{
  "num_hidden_layers": 13,
  "hidden_size": 448,
  "num_attention_heads": 10,
  "num_key_value_heads": 5,
  "head_dim": 64,
  "intermediate_size": 1216,
  "vocab_size": 8192,
  "hidden_act": "swiglu",
  "norm": "rmsnorm",
  "norm_place": "pre",
  "norm_eps": 1e-05,
  "positions": "rope",
  "rope_theta": 10000.0,
  "rope_fraction": 1.0,
  "qk_norm": false,
  "attn_scale": 0.125,
  "bias": "none",
  "tie_word_embeddings": false,
  "parallel_block": false,
  "init": "normal",
  "init_std_qkv": 0.0184,
  "init_std_o": 0.00362,
  "init_std_up": 0.0184,
  "init_std_down": 0.00362,
  "optimizer": "adamw",
  "learning_rate": 0.000716,
  "lr_mult_qkv": 0.4,
  "beta1": 0.95,
  "beta2": 0.98,
  "lr_head": 0.00568,
  "max_grad_norm": 1.0,
  "warmup_steps": 268,
  "schedule": "wsd",
  "decay_fraction": 0.804,
  "decay_shape": "linear",
  "final_lr_fraction": 0.0,
  "batch_tokens": 32768,
  "max_seq_len": 1024,
  "doc_mask": true,
  "z_loss": 0.0001,
  "train_tokens": 440200000,
  "max_steps": 13434,
  "dataset": "wikipedia_en"
}
Each number is 500 + 40 x the weight over its row's rms, rounded and kept within 0 to 999. Layers, rows and columns count from 0. Numbers have three digits each. The size before them is the row's rms in percent of the matrix's.

# layer 4 MLP gate, 1216x448, rms 0.037, rows 249-269, columns 224-447
097:531502440486404519545427526514423607441491475480477524519449537456501549502506536490539544543540590502422479543515434437427495468499413489500427468466410544475432511492602495494487509538525495464557494515500525531478529537557497528511489540527493515477480454569519492512496530537582474479493526497472464502555541518479443492475566460562531471524504533498528480491539510427468514493515502486474505531472442516490492486461471467477569477460508474569501506489507462531471504477627466614511474544489514532585515528573479491527465532535487481449510454497524521539529497531513516474594591487519484506548482476587481571544480500521556487491490517482496501568556460476508460473483
090:465482535497498495560587542547497485509482403522477516577501472538509564480427521483514456449492502525492503526542426549525509520516482528475566553520504475440536573509452524482523529464537544487497441536506548450459424505490505551491499561498487596472456415479568501487571472568449414499410521517487482453539554529507521508466571515492503532558512547483512476485434519498530491387520493566484493487466408464547518525501451446515434472498545542506468536461513460517456558474587459496498537645520499528463458512515456497542501525523513468536483505445505544508518498482513517517499498461551465461494455465547495471513522473495504532435514489472503548490530506486524482502565
085:508543487478485484520511470530516487515586496467462494468597539512534489489464485471461420503525486490519461520588516507454512550508495516463542527545579522481434532507485448503568531458427491531500487528606519487521509504518464462530510453401522474609600482524517494510489485462512528537557494498482559510496490469517564441522527582530483471446476512538597538574500510505502541457557582464451537562523467537546489512525476511520515463483517458483496493502545525452530503493442563499469508472456442493461590504453517529501401450547554443549571568473510484499521507528527463522502537484481497540517475466457487505469558540503516504533529484585571487485544499507491649503439
103:451508535510488517513497499528567517491540495514446517465452416495512481541546484496526533478461515442486484408435509468531470538533477407559556487549398528507593507527532536502496538496547517558505529519585504437462572451530511448486466561490448537495490551462475490610518534568528530538498468520453504480507554452538476415494493466575501550420507464455594481452477531509432467548454606477542558510474499424479493478489610482512537505497552494492441408473534483481522520483504494497459456480538505449502464505484521513531456540469516520516542522552510549484503558522519503487500511505465537496454468422500512530493484540535573556507496483506504467518487514530528508515451
103:480521549537463535475514480492458483523471440469542481528524429513563512470507510519510440520536482622498500469510436520513478482470481537534531448528443488494520455515448471482535508522494540524497497502546418540497549499447549442500579519415395501446465435501532583461525460593463503500442534513483575453418452501541523480477507596455511478511540468530539484479514430517477518497499485515529505545552551460544498524564447504479450477521557484422538515466525486515503539519616472432543527532477499499467489577413493496455514539435485494493522515516454566469503439492492480421492463523548511492579583478506548580527459513518502514492438414501555557463481460467537504569564
097:530501476571511499473529540510504476569492551483473524459495484463494469573436471519497566527440489439480570490494506449438515528517488518574467512494523523495468507552524531532462523474433472413434529557493507483469480541533490543517504516523474464488510505477512452553457553384519538519514530458526462546507455487461511451495509453505526469495445338543457530520559500508568525486553482499458489498460504522498533506461494501570474488528529538543522469440508456513494491499468494528457538493522514431426562452479526526492484430630501477586453546501546492483505485521469495531530509530479533583411512555523549543504486469537458434482479523510475540477536497512511515433459
088:466489453501630517460448466512444508597572511495440473565471492538532551494450493526479493457426458471518555538511521516456496439540535542482468541475477579541489460554465573547501544577472513532465544550522492533487552467541521487509476510494466476555452481514552472476599494504473499567538510559435517467457492521501536459450482537516486497393502500508466478486550442449570538467493519505552530564487510499618449497470481507456459573466459536505559481536469561496527499528499494502508512431503458503511552446513537539540468547526514517518534544459485530530537512481514529501499515454440554494493525520550523517541518513511511558490455468492548479514509465499531551483562
082:508506466507449516538512495482495485540497435526485555586577425495476441483499482577503516499463519494537506480532486534520458511506493439497470495541535549580555431491492536510474490474554563499463472489457475504492521467489465499495487552464505561459573370499544578459511507602425513454543495463455568445401545524468412532540557532457523506484489483580503515446520497481544529502369441557462472517556504459519510463507475507532469456531504437488515529473476443499502467502551482504518521500562487543517502558480493584561492531490488458472578481561505484573515523577578491564514473511496447535534465567489476547517540513488525490501478471473467544521558458545561459534508
106:471456463485530438514534483521547490459499438490474582532498472484528581449513536534453505537420464517510523504567528459455502502512593495492457456504516561521569480517531526459515523473539521415475503440487467423443512507562531445463448426508485506490521428496456503517479477507504497499547532583542514538592587490450548408444484541547493505528504511490445458476490501436541507488551519544490427526472448560475512543520505572487509502439543515540466453415470480533467483538504523544520568522500531464550469475493479519632508502568538480506490470483524561523517511523528494463508552528445554504512511578482555542509566515502505477457482474426436512502483506542517469457593
101:458486510497499523569448398584435554499576563487513459451511473520484489453532511487466521499511562478528496499494501519510474489491524483503514585491480470495531558539506576415588529508500548470435536546539535463444547466460511511466489544456539470511445560511422516545440542524460478513450473513431479598475524548458446430538518493488501521500594546474508486510473454437460430496588494495543511505530528606530438565503554480471449470505527507461500411480552534463476458520582499466568496499539485507520569509510550493525454465491520509472449486493478518415538463517582503480510550532474495534588459566479484523488482527475499493498569485494549514544478445508497494487533
120:464503539498497462507522451502495505532530411432501542483521558430529478480525505488524504480535599511519439584547483519518476581488489495492424481555475485473496527530480529514479552476521496486571496591464569435497519480527469523525467502540514550512464501543455503503474529558526528525514497475473494521498495373480535529425492486516516457487475515481487468509455555512553506498507429449440511498534520504508543536487482505419495537501511524399506522467497480464493555508545493510441537486528493533502468539503486628594581446496540515417534491524498517491513565531506545438439502516535590469440493528492469548470529431455504525551478496502519512461475534555539492529419
099:476569528536535575487411500530530537609517593510445519516466511467481505497455515528479402491509522495460565500464591374462486488541550465474551516468509544523502518530550446470539483422541505494526503523512520473499495494495519549488463460635541476520433493472469440500428508554467521507549521510468470520559485484456420469499522427538544488427585483509451517465533510454499513470462514472428507578548512492525500477492501480482517476421566502468477438498441480530479472498546515492459574390576509506500494508468475538522555476492469540497542500467546494585556494514498482541551490438478554536412513497530508419501456525489511537529501464451493517523511466500563483504507
090:506457462494501560524512531484469520399445441486472543595505490547500461561444469467571545472466526556496427492478485445624541532494458478473520483486456539531478503527509527519454454501559509432484445549503484456516469562534559513533528516630466447411467471534579502524538472536510541554499500504535520492545483513537523522544441500422552498579539564502531431496453553449513471474512451572436569385420441528425538444523500546500497462460505527547564542472542436474452488564497491553516502519491540459496475496529517490514508514505474570492478507480542475482475481510480487495585487491582569511546449538476487476518515498546539477474558497510513603479520451536537458480519
101:466534492549466509440475504420532469522521451541496494479492455470490509518419556532499566596541523539473536486544514484432493472488483507459501476491577431521522443483551551538510525412565538509454535489495493524535463510555488469475555499556479405452425484538554397464535499481461448477508467469561464464539440503493470421544509416518473512446535446577540526543532438567518489518500555544449503456474554498540463447463484455479489509470529499499565477475493478542524501508484435537536432547580456528516556545461513450541469532489447511450605506528501503513541458530534441516538497533551509484419594507486465506417470508568489561522499526494548476449447451448496444484514
096:473436499556534489484568466516432566479483556522515489472488425460525407434481527477532421550502502556463498503477506527495537502478472450490485500511509464551551427463525495500484595542527474469496458456446502511503474512533511533552576497524520528517473435492504503469478419495525485471506493517543570460468561479486514530492513532485512488519539622484431433509461477547502609479524472571533502549574548492479561467521511521556520473530462484512468491486547527522466488486531495519518522487428456497484489481439489517506499472477507533489524464446460438501550535532466475578564455526488505488460495545579518433489556522519450527445485510531486530437480519524431504480446
095:526511489556521517531546483491398490430521454464478530477467507552506554492477506490536485534550492511473457492502518501482518500573563510462507523554519486515520472501522402479534488538608479498534512454533517517430562413539486472433489556554488466503479440564502496473442438472545491477542493516517451479504532515500504494460507446504443483525541539538446608476454606482560471447540497469490464475561447543503535534446360432483497557454508501432533580444498465550493487467505520499524496532566477553453528576477473476521492518419483470553518483444471517471493545472544512525519515526488426483495519492527460468432596476504476564486467473501471534497489458532402483505538
148:501543483477498488524560519505469462454509456471558537519530502470481539545476527531542488522507504489446504515509487510580575385475451419474549507477517553462509496576500492500457492513506480500540561547548548479477492480562462484491484499476472499546480485626472438539509506506598443518570423516503511519588484551474473471414504493514549485488562571511569480518504522438476456508512477416458503569491476513576448432487434514533556456423485432466538427511454458600429520467526465509495487511527524477570502503592376533513550490482463513493533514425508522488518542552531502436478572503537476543495536514495514505491525489543524476450459407490467507533602465561508530559514
091:492464510555526460529441506454504459451487484441499471500588461477516488453525525478497508455507474501472480405436461468478490534441513580518485455485455521557491460476453532538521484449549490487454545520534500538497496594491551468433543502551484485465522477498488483467529508536548529470513488449513476498488537485520484477450477540438503457578463468539574456549528444505574527482460389490460480470481522457383492517442434527485468489499448564500511482485546482588493547508524522483527524498514519478539429478514481432559456451498565554484454554516458482541514437534502491424481536509461483477546466549459455530498470432521507507465489550544521506546542527459475395455550
082:497574495527481552405483544485526514378511516514509547586440490463488512491476496482436523410503563503464473542449411466529514519479488510551461471479529538488461492458507467475501489524547502512484510516612490495481480531490504474472495553466514592493522634505529529519610511539534540456473488525454467466582458457522485496469475529535508498529503458496481462524443457535469500485411510526482520563475502445495432492469533426486501455499538449502553516547570466447496492516507484508491478521515443541496550488544425506483476431493483459403462513478513479539538464461557506505417494506540486502581489505470512534509494469511580578484472497543471511584537595428514459502593
099:456491513497518529556439542515486526499440464495470530490475453541566500426483522517578462568477606500518549545501509516477488477428479471486542493532459506471490457448554498454560538436455531618529475526537540448488449514515488497474465572494495535487520518439479494484457491549437474440509454546473489461517580518486445481480491540538532463423500482570542471480462501491577505516593474537516452547479548578560527481495501435479515559444427485519481498496535500454464462503512530522497430596517505510451499487528492538541527499635472570514486459454487500508510479489488515517501527503514506468559462434495518553514600391542507574485416461494540532519526462497474455507466
112:433513455554477452502480462485513548473458515449554511503496415493574521573487491486484500503438458548426463514542472529497545517515572521497472445561547471524536450438527523414497530439478511582461542494521444473595549515529500488491487493451434448494571454526540496475554490567483490449460489528551550480485490483536489472431472540504496485469535488493587507435535526499413476548543496450501443394523399509480460552520559518475460499477484575481562457546469540501468519483541466460592529566483451512397505536501494489564467473458568503467506503537493480572533499517515491541478528525554463425499515471486457480582500472500505478508529548548508531517472426447529507540545
# layer 4 MLP up, 1216x448, rms 0.0358, rows 249-269, columns 224-447
104:491412555515512511467484528501478620480497564507524528466436493529395487526489456455459510538463496442474506519478529575535484464506557506505461514475527446536527472446501519423502463507532523478498501466518512580496459559421463428529469512482532414472528565495559507474469426462495520450502501490546558529481487477509487469528444487413422525503539525499513497519527469507365417573493562432507574540482516466509459516514500577541494529497466533525539521465512525478396559505512556505471500463495539527487471520529490490438451533512477484477466500481474550474500470488524540512402485470520587459518491508561461508487524527498463478561484472504446522512465499486526514498443
088:495456556469430513471509459472529465541475569496466440444427502563542507535435501490424473483455574556424501430481471585609510494449545451542577514489578517459558481421466477482493481511494501520494515474448522522456462538477477465514541499461488495447479519474496538461508463528486458498440517461493533549511528497562504489565495539500484478496455526488491504442519464524496484448503519527471503417566482535535490535499550581531522513478473571439522552462467504549545490501480493465484574512554495514463493467559449501473472548463571505481527564489477532502572504421543407524519480533545451470483528431537509472542527492441470519515432547503493481531474502463539544561467
094:483538544549491442492421504523512497504551488466477453550563557486512559474430462546438511522558551522522509493536471531537551465445530522517492471485503469497525487564426446468519510429552445514618498493560574498521504543444451478498434513503451515620491547561494456547511439555456512458507557527494520489518468521502493550469568478577520494462467458464559540500493533513522524596561528444480478523486549516517472542511523444440476499499483506526493551547485498460529483538428517477495487525575554498430523465440479451548445495452454563489531436409497495410498514503508476477524610537507469497471418525506445466481504505521559467545581480537517529567550519497473487558515
103:523512493554563479539538503579559542470646441520488482443473420517501534493509507419559502440462493515462524505471455542535584610537508501516477515590490571501540522521531522493521475509499534520472519453542490455503568494486494565469495436480449516535466468469518457527595467556483506576516527504416484479469572455519467489529516565446536514454528453459545455487430540575469501562508510474585457489446531471498488469510561549456468534514498490494560451495539538467505519506466503491493497413498440483434541470481504482534484578455520524528506519473533462536481535520525605445545470564527487527490499493470494507477518520541492482542546496511544529482521452491476574584462
105:533483468451461481508490508422561508445530587470424467522565556437494548554522477495486566506555469369508494556481574429482535521530518513472467499465521519495462513492536473498410516455521454558470451430459517467518463557537382520541446515511527452582497516503495435541506495445464445475503502470422502499529462520441526544497443482549426571512474499541461501506483532466531471486509483444491480522454507565478480509526536489531532505497528573574471461496550528481485497429482525573510501523530491516518511515537501517509496456539524501497426440434515482501494579484511514544483503529443486548459487523509485452436476488508526482542575607567496460572491533500508435438459
099:432539568468501468521463436506500471583512530479473476516467500515515594477528534462463470517471460520559525462508520511480443449512553502459542484452551500493543524462520488430498480609486497558527544455439531530520505491514552515525512484465532516557505525460539539458474481562457490444492504532533573517471501491487533457448492531548515516409556535473516508456549438524442427490437543443513522554593497466521538520561477499444522507471434509511486462555429545528504469487548503540530509538496524510535433498469446474503486527412550464453580517548458532486515476538451458452499440460518496391529526424570503484496519518511477570477501447513491459491476537509529528507473
093:559499515491549439527521501537477506458510514528504565483531505491544571578504552513545510487525453565517476399509462516495433495499514523555532457482486460507526574519543475561507466513535546508421443524480509428474476480482477528523491541551467506489499471566506473532432429459444464507434378491451468505476448481485491570490532527468454464596574486496504554451527484505395463549550497512410442502515473533484507606476517597550441454529512463468550486436438491412421475498552532478453542521441519490461472529522526508538506499457507560539484505601510500483476482481431509522570569516559508567532507532443454494493464490428522436456547522476472534459469483477492482512462
088:454530542474492446536586446499496467476527524504559457422407543553448551496510506468531448476469499506523525518460547525485490499519498579531438492528504382427515479453468448486522532545421491542523543548519468428562503498532446553492529430487490510533476523518493479478493515490534547558531506542515492499481531526469546474495435509548398488490544427524504499489490511463474464561514504555544488635478476508502467595493560527503518472521508497548484508479534526472441522499534566472484499502412505482498498485503439494442492440456564537529460550534485524524532514486502573500422542492494470460503549556463496491416496422486485540495533530506526454400442482494480486451471
101:480516482484521500481536465526514425591436482496516562492523510535485554497489488512496483453485479424547456541471574494451437558520567477513536485505496460496550442514516476505509455505530495482522520435488503497503457540548433492463498450553499555560532503466521581483520498507545455485511576585504513499457542507530433450491471507462498411476485535460501459481526536483561572480359577535532468512590498574457434485519396478467468512491409526476526496540475554517461470482484508519444560461435435436529392480497521438540514445477484495474551486499489487522533529432496526493478414447475453496463510494543491545512462479523525548534427573413457544520470525497467518492547
101:537511506491533531573525522555473538460556501486493504450484485467498495540513506502531541474446540557474488499495491573502578417482442464526441508503475526436495458524486429535476565444552451444527502624516529466480477481532505474538458473509498528486490536587512481512510465475525516530496449534399488475556485597447549500444519524531545511559544486549491487498481495511487560468545541530461492509515415555467472519487508545523561512425566490506503442545527433521477520477491539575496486533461565426450487480504441501518490475532487529431608482495513604517448486451505507535527582528591525452524514526493505488511646476556524544546417439458527469474535475545520539486483
118:472408507483482537476472538480508463534521530488457494491496487546564414494507478520523487465593526503511396477539401525586489562456504461492495502556493474462472475465536491522514522458474457516548461574469473523478527591494553432489525509486428545451512537486470528488516533464491543493537499471500561541440529471535477517532551555480406474464461445524529492454503507562534560527500503445585469419547460500414486426502473527494524484524456523454497554557535500478464458509506552514518468483471459454468514504434505522467472479500530416427533544525510501461499510527459472453532461495520483520505401385450495488512572473477511490487520499486475486488533577524514515477467
106:507512479499455498400505495545443441545458506451499475389503480492504529520494526444494427446508520460524441429439508536553487547510481448458497514628428460527462459449478491477422529529418555568520535509512489465431466459459542498520576453534479506471459484463587538549477515479510501545500525490494518499581571477525532515496492478464495526462461514515465426513493454479491446517491524437583498433509479488524465467533543449484491445488502590589417490525586473513488500473497489496464454508484461516464515537485502493470485541532517549455582442500461514460456442543536444510435463541486483494503445487518534526589535427453481576466484439546446527525492485497592474506485
096:498548468522520514580482557462508516484475485463529549583533468500472423491475537456577486514416480508459505562420539531470503568464521547460463507552495518552444490554477522511557410494491460481477470538500438477455436432508520508451552460542559458514579497499520494495457502515430476520473483543515462525542499439470437547456477450512616519465525477577483553590499552471558464516486455479553504488498442482553502478532472498500571548502467506496544538460458534466518569448491516460514434534503476557587493535511506482453445420548474490473569518460520503502431487458507503488477506477462516468479502485438452454474481442506489531481557504396561495521488492533463460521515
098:500586507539454488508550485477489522522496550487444468446576489540520547532506500467521438549437446543478513513556479569511487523407470462501505438567509526422478557508523514433495525459485505478445504535438494479464531488478496468511458510555522420585552487451441497494518451484548471530474492519508516517474493584513501492467465543522523476548505564460462497450510456588536537466464491540512566522533527551522515505497516493470435550520416456512528490483485508491524479498508476474485515426523510431458578521486500529469522568494539511479517480468457519509498493435490511460485491513509548424459521537552491468512556531500505486533502510475410481403526485524613591524458
094:442545385489509543472569532543561552516535456478567498479476485501426535482552550560467522539539449500470548496487519528570555504504451461511441538442515580476491544522474565506423529525504520482490515470522559484505590607535507462511507459455507552513514528545579508440546432559537483515481475493474541496538510524518550496473522503521571504466476503571500477564487477544516562500525462434562475542508451483577457527512511541438553528507478488551450528468474495481480535478524431470485532469498462486472525483513495604552503522564557535486545483526527540597536494528493468512529520444511521519566524498468486480486519504533529495518445500468524438446469485562520560557541
095:433471522520566512494497388573472472549486521550554570428500444541545482513504497490527440594575525501514490495509533598520516488504549492544510460523491516492509543481437468489519496519461540514502596489478578495392552483498486508491505441554462507494488414526452503495504450465540494566540492497513498456462524474488551483472489512495425454464508538514506509513556538510519474507547536542531510510539506461523473473492487504483478543502442567482485554488449563510452465467524516488520479507464456498386513493473523447549499543459545527541566473486459540436514498401527476500506498531479455523488432476492535472494513548470482477507475515527482491419503443471487546480500
130:492491456532489494505457571491548501533511445517430494578529505540503489439522469520531546424507491474487451483481521449479447541503460553514493436428507543450477487550495499483456484510600544519544433502491505503599474463524451544517510536597496577537493403392521489455510478565438503510489534487547481455425472526459467473457504463496480527485478517467518528561442451544537530517511493435509559533514509468459502476456450475485518514469550527558498555479474525490422533526504490460363507576492482453565466484593536507518508506555485526502415484539492486570505528554452448514510469509437479471526547463521519491560521486508521478504479521510482487433496488467541473487536
090:454430508605512588452438442506518538580499495504466455481493505561498547533520481491474521458541526506458531504496532478471490454515480448506523548513491505485445512433503586478549525614444538535599497471436518556481559488488500453496510500517479516496513546494559518495482444466515488498480467531479506407452452500554554492442475482531499497507518532619511520514549488518503550551484574523530506499546537537545439512507514565558522508432478490512523535562458494483433501525458613532511592497479511615475485467451478513507480542515533522528568488486515505495531534466504513520503502463636502478518596470484521511521589500508477489517547485502453475428532471468449536503469
086:448497490495475529494444521546513474466544484523462614440555472529554547515491481536481494498529540468496533501545450463458425526496506446508507494485543532555491541513480535534585512451562507480513478504551545451484574491478499481418477488473460515424440522436507501551574489526446487466449492559448495494484443463479436546563583498446611440506549480525490578534548459474471546487477375530491476509524527503539481567494516525465440440464510498576512469476513533457534420524520500518545433506530547528474427495478480498523479557517471585482496458492460482591461471506510430555509426500554565473510550484547445505486498424461523550499517412509483558511443520457553459550448
096:550580500504534505495541577545522451680460505545482500456460491491456533551460505488483574527541429528427562557447599557465453472494482458423541539446497538454551460520448443513430480462453462493551532501544567546484502467524481556476497478460460449540493482503494477443589461493437457452541510505504615498516438571484517458470504533522446528468492446493515499434480488440530476521549599522464482505471528478588532505490500487505440552532476468571487551458484533473538522505499567539419519528503510491460486532518502595472515458514456508501496564420457546473531588494465610473498524448494587435460531507477451473461523493532571508509518473494447486524540481484517562478483
113:446461511534471453519411449584553550480497490382533501545466471468528524545539502501457488486504554462440478476537495493533524459495578524492514532483519473518500514454565538421447546459457531503497555482555506475555554483470472521439554500500504505510586452496550438507535505557504438419497499464523529487507450479521447424436454471549506485482507512446521502417507532442477454455521515446460482413467448454521455517451563507487477414492521584446498485580472491538504535505561482491540497534527526563424442569570486525528452458477509524457450516527484456479530474472496495479466500499520553447475547510504426504594449470487540536436510505541467540533462424497536420490530
# layer 4 MLP down (transposed), 1216x448, rms 0.0353, rows 249-269, columns 224-447
099:517480578434543512494525485485495586484531579529464479473473513536500489482521488510462478519494498444513517492461513489470529475504520475465545519492493434499613454497468505499491476540551472519469509514473472517491498521488546493514498520441480472462496517519523544501494469479504467498464509450561519526518480481509496442459486467438438528540534436510527538438471506518426395579496534419436567566511534495549511528487458528588484521546463567479514522495555494507475640531440574506481454503480533519464520485543509522497442529507526509520437512536470465499539457514469465480499507451489584461507465518552464493489522525514444483573516468582447522467475478453544494464442
087:530533607473466473438538453530486470535622514559495505495483495467524488514553512502462420472499454507528476449512464513488439500514492528556547485523519527470498543432469483463511571504514460452490553501438557528490495503536537501559482459481522444533494540524475502496475522512545473492456519538503503484494466423508546473522498524386475493490459521483486522492459512459473445439478592468549516522556551603569504524517518564503493468450425492470483561442424488554599468593494478501472471483538509520428523485483529460550452533440448545471498459473465513425483425511473421480458541521522428529497427530568473421473490504449464514557508481460447469490471442503564565504428
093:530541490480529544512448496432502563507545511557482462568458524441566474512507511544531521461517482535539534472456493508475375542515522479478461523533580532547526477478518495530475440431496490479547543593527447516493494488449541442476447521476613474465503517476488536488537521518483506539457558513457437523520439435533481525520461465484441510433505483512495501399450457503531486441529533487469477486558459479460494510447465430528512502479525493503519506512379520479496533467588494459467538514473537494558513462493485475531515591509502493495457451588575566477520471494438532435440471551461513446500476374501513492480532488546463462439465463437455530431519469486572547478501
106:565557488507498502474471523430518533504472406543524473509569464498515502540458534545489551431468571501483478557429387565470491446473518587533479476491554503560526505523503460481558521500553520468470490502450548490525481461457528554470565560490531461445445404454484492483449483452492469516564580475486459568430468492536440543537539514407511512553489535511509488518458543449507498407481517522449564494506441505509489452461532553489454508508498492472474477515462513570453532447517588528466526527498554474481495569515506511500496490478443514503492508438461515549483473481515557495472562557559516533527571507544506455483459463520474512454485483509465532595501422489495460383492
104:523438474486523472536430508477532509510517523511517474513501515520484437474510433451532505545459566430494479531485529487542724546504563479445421488539522504525475542512578514517468464539481554487507477546461519446463485472569410533494465443538583496526505542519561417519494495451517471472511449468464549519527510487503500536486470467530488553505465547509469473538494512514535447483468475508540474501522444496473446478518529429520529523462485533574485470519516515501469544457377518544466498510527556482557487412526473479462462427573576499471454523482537433535474559494497507518541504528483544495427504581497474421522534492488499508446577544538396444558532505562466550457452
098:513419486563533407526514483474523454518582495538527485506582471503500495551495469482548513558495498489507537494527523523521667556511453444485460450461524523479487484536482490470541528474477463433499475536505526473425497497538466521534545505475521495503528504483490432523510498509517515535584500479491489533464497590506500506423548501469457511481480474536479513570490502499518492452514502540429456519517541536525483533467482503502549485532479513558518505499491506508524703473498498532459508483447539388430541485488593483544511483558493478493468545477579461551467578451490484488506498498529480534468535554494492513513510539573525496485454509474454485461500493546469470520542
095:478523523542595520557458471475482563497576474481460489483509468438434566503552529470539539474527460457524506441512443467491423517533521536574533439499486491527530522508549481499479507527521469449455468444498519510474488537425465536530442435485556520545485527481552466465456449434523503459524366505478463461457511494534513513534516546537453584508507540515458514513539531551488462547495431435479521547512503532490448565485396513502476476546471547506495515537437542472482613236496484533477484477512507489529551521528519471481451525480525512535481514522481576546450463524515542520569455488581473483531516548497531453500462505476526458547522451480536529468447498534485558500536
084:402518448481541410491537539495492504466571492492501540445486567508495572613496509513500472477503510501452427549474495423540487443514488508530525477519474472508434474496494532430527466515498504492548548564495541510563418520529490547487516485510561570449469521518466536548508512499522498538570449440538456497495491479509609507531480430558454547451543500542499508522520551433490464485531513506472552436475414495531468524522498483473559546529497473523518494479584544499511471478516517506520510534481456540538494442497483483471495478464522597430472541503494493510514487452465469454491488499438479446544566510487511453435443484509490554472554542563518464564510522474533569427470
105:483540474493506470460474517450579434521472494504460550532511417442523524447549450551466487470455487484509416531474550471521493585480552473524577497472519515501484431491438453481524492507516464471513453462520505466501564502515491483521487426527494475487527477552452530474487504499536508542551523551529555528440560467520402432430473565506517433440444502477488485476503498489520533524443524562477489474544503524441529518502530469491477545425491530547463454455533529533478394611503556545493557504505495431601475474524470500602543473466491476472493515486562513520523471498447499501513509507527548490440507498517561484521488508492498475533447553444427551500520471465441475441547
101:531515480549483444507468395505460548484529477500469473546498455528503422493488485519470510429522570471506436479556515506528516460479502454523525556508519471511582503553503547515605548475528488483451525472486504456493479470461496524438566541549591448510451507522511481585447491532478519530494464547427454519541535534520458494513540467530494468524545449555453497450459506473427499480578496498492500490567503507506407522507477572508517501525589490521527410521538514389466572458542529440567458513517531475479603531475520483538475490497495478478498524545528503451535443407546459513499528537518470551478451474514528503473538573515470509507513436459539541595567519467519476504528
122:506450476516476557551416566478514499487510515537494377464558480509435478512507487507545391512589485487550443454458518489543536517434478508515518460577451532544516472470582476503554496518483488530451481514531461475472569565511534464473529529530481483464522513557532539497500549447482560523471520468516532530487498540560491462431494495482463486389497515470596519491481396506501529504498473435562498471543452472402509443526534527504549545561500537489496513528515453435524453545526525498533493487497527442443552500483562476460435528475515424490536533514487525477535479540509495464481494412456548491539466439406511489529496501456536522453560489517453527490551525513509448444474
102:509527453516465522423477533521421493553461520427497555443425498471517571543457533462419458528516571512538539475453518513481482521546604478434447488516439491515479502517524532474450545507520490512466505480485480466464470420504468531564483415636530490509458456462435487509490509532527517501505547475443466520546588527480533424531477516481493410439556482453434450488488495511517455558516533476549539506510560457514526503452470455485446483494499536549460468441591455436493371521497481519498491524569491547493536474424478496508515527493485535469541478505480446522458510449477496537507476499461549530455478535494483494649529461402516576435490538487486507556511516524585492590456
096:515493419503476510481465498534548466464494427428449550471470526471476520522514474429431532501533517452568448520584466531533485488531503479484510471578605456481525508544432447529543459565475507501511487471529518505519504531553494480463569522507513484473494542556572463485565556485521505459532455501560560484424472512480512505530478489520507490555450542447493499493564488453538448521487534496479499455487544547520490453550506500497498481559533499462524522526558465462487511540511509501540508503448542466458445496522547522474503507503442478502482509453476502533500540511520547438511471462499586521498480540405494568524533506493520471546410540487548541462497442487491507498497
103:493487480562534577476505490433496458546522516575475514417420428540515516557509524495457533549425476514467475508558502512480444543516518494526462449491519528538500447552511584495494472431500489487503525506501488530541552522490490557508394510561524479539487476528523486488475537480606480427476435465542477509551547513469528484506432496487495472446505488524488490476561423508526515493507507481492467504471562498547520471490507496438454519480553422568466498484533449554490467499514455462480487486602486484482531570523565539487531526505471434495548467492498523497470465491472496493520484484470459445516507528488517500480478517446533515515494502461398495435472545497593440492457
098:507536575471497516470528531515486545513449472527422547492486520451481557442559516488503493525491493538471533495492481539522488457519531405488483524497503471461485514532477487449508545569407570520464477506419463493445468485514448530483519484495432484469499556498440423452462437511445493465563463534450537462514513565496561512531431455480563485517488447537493574484544434483496567554456450557522474481472508528493536501534489433492520492593460519496530497435513530490501516482450423519463473489476473476513463581489512517512591457435538496492517514504525473453491506424538501525516452408458562493549494515527471526531524507557497494448491473432588425433470540549465506500474
098:501467514507552492522521521524515411505530481475499562528460474504585545475447529470554522537581482534466482504495475567511489482525519469512503483512468484547472516519487453447540509525551423499483545535501578448477575524547469473475514486508499519531497422525517519464474519490562444500522521470469509425491533514537527516449511498512411522489527545556442478498555558503518425511529527477576445483480508523502525475497458499496482556451491529482532554496554517472486392510481444498489509503544419509471504480478506472525477529452563489541530502439467415417511493433494447519505502519504441503513485477523428419507582493440476483515470479509467475529462370470489531433504
139:460502476506461495500468560511555461592488475468455475574511532566554476438557484509486480444489452487506449473472553453463485536493521558492477445429535528448473491534519489478474515519566539532526431502486473493596492465515470506488476453609504538551485442416514524453545503571419496496501529506559509467467491529467482463452533505489534536474486493476502599565458435582510548526503460456510551539522509506505504492440451462500488532497555519545509524482509510490454553421494472472362532540504482459533421529556528476494550529518482503496455518537475547583495486566483496475492461501444459500538512469571493496588503439499525452520510552518480489455470454480493451466506
093:529505525473459455530447500514523477499493493441476563460538535500516538496578541458510524537480526487504503442442480542502514469505557506463485521490414498558480453520544499525436485464511469475461580485527475523464565470512511383538460443555472463468551454531565479511468503480552447470540590416468453518489568435554467501496472531491499449452508455491472396560479485496470543515549497484435484539471545531497555466481476484478507524452435485543485460492528403537527404685518511532519527535518406442564504457496522484557462414512468480541467515547476484521526480492508490505504544466472504486499480502498493536541475464523537515478470515541522502491511534466469444454533
087:477538468492513495451466515469541465528507409538568459517513502453478480456471449485484460503520489434488483459507474489521430547492538491509511464502483606561543463492482486530531530571495550514507511486531549582532465494531512408496519558508497545501520587474522558488513551495484529488534477455439517429525532505570531550507558491470484494511509539531527461593516494455500555443452501617496508505534433459597509449517539476512434516472480510444513554481538514507489487618507446580564537588539504500536590500521502431534531507519531468491563498418523467551476494463458544488468534515529504475530462491576529517517541472547487512566462519410488550462502545453500529565573
100:532538589542465484493532544505502557573481551601503461419529492474506524578480497584500574454537459520480506550493496593512518533531468582459480582440490464468464509494512521528443425577444518498400486506479537477509474393480522590517454540516467458533477467577495498539531479505469425552525512565534568575475466570506457447446463522466473477497488486473511539439581530471473548532488494527486511533486497485515510507512506524489414516546524459573422527461470514507506481532419503452414498454476517526547482500483524476486522534448556464457495537513471494470505544471525539498510534477464471544551542544500467502464483594523546493558519523504436442447456438555531504449477
106:483507488528443461483466505508493562473460487439517468524562463544593513519525486443516535515506508598469482527537479496564540559502513558531456520507500448572480521458529507466430470373441490509460523463454527502565513427494430470507489502494502535482529517560530504446565498483530535514487541524558543489373516468546484470487520499490523480413520444483510505492491476507521465516574501488528469459564446529514493440522540506524468498473481546510516487588439530448520440543486481496568550545447502523421520491526509557524501407475627436412474521532472418492544524518535464522463505478518550456491561523455451447526537472529479439526493579542561543496488441472562461482521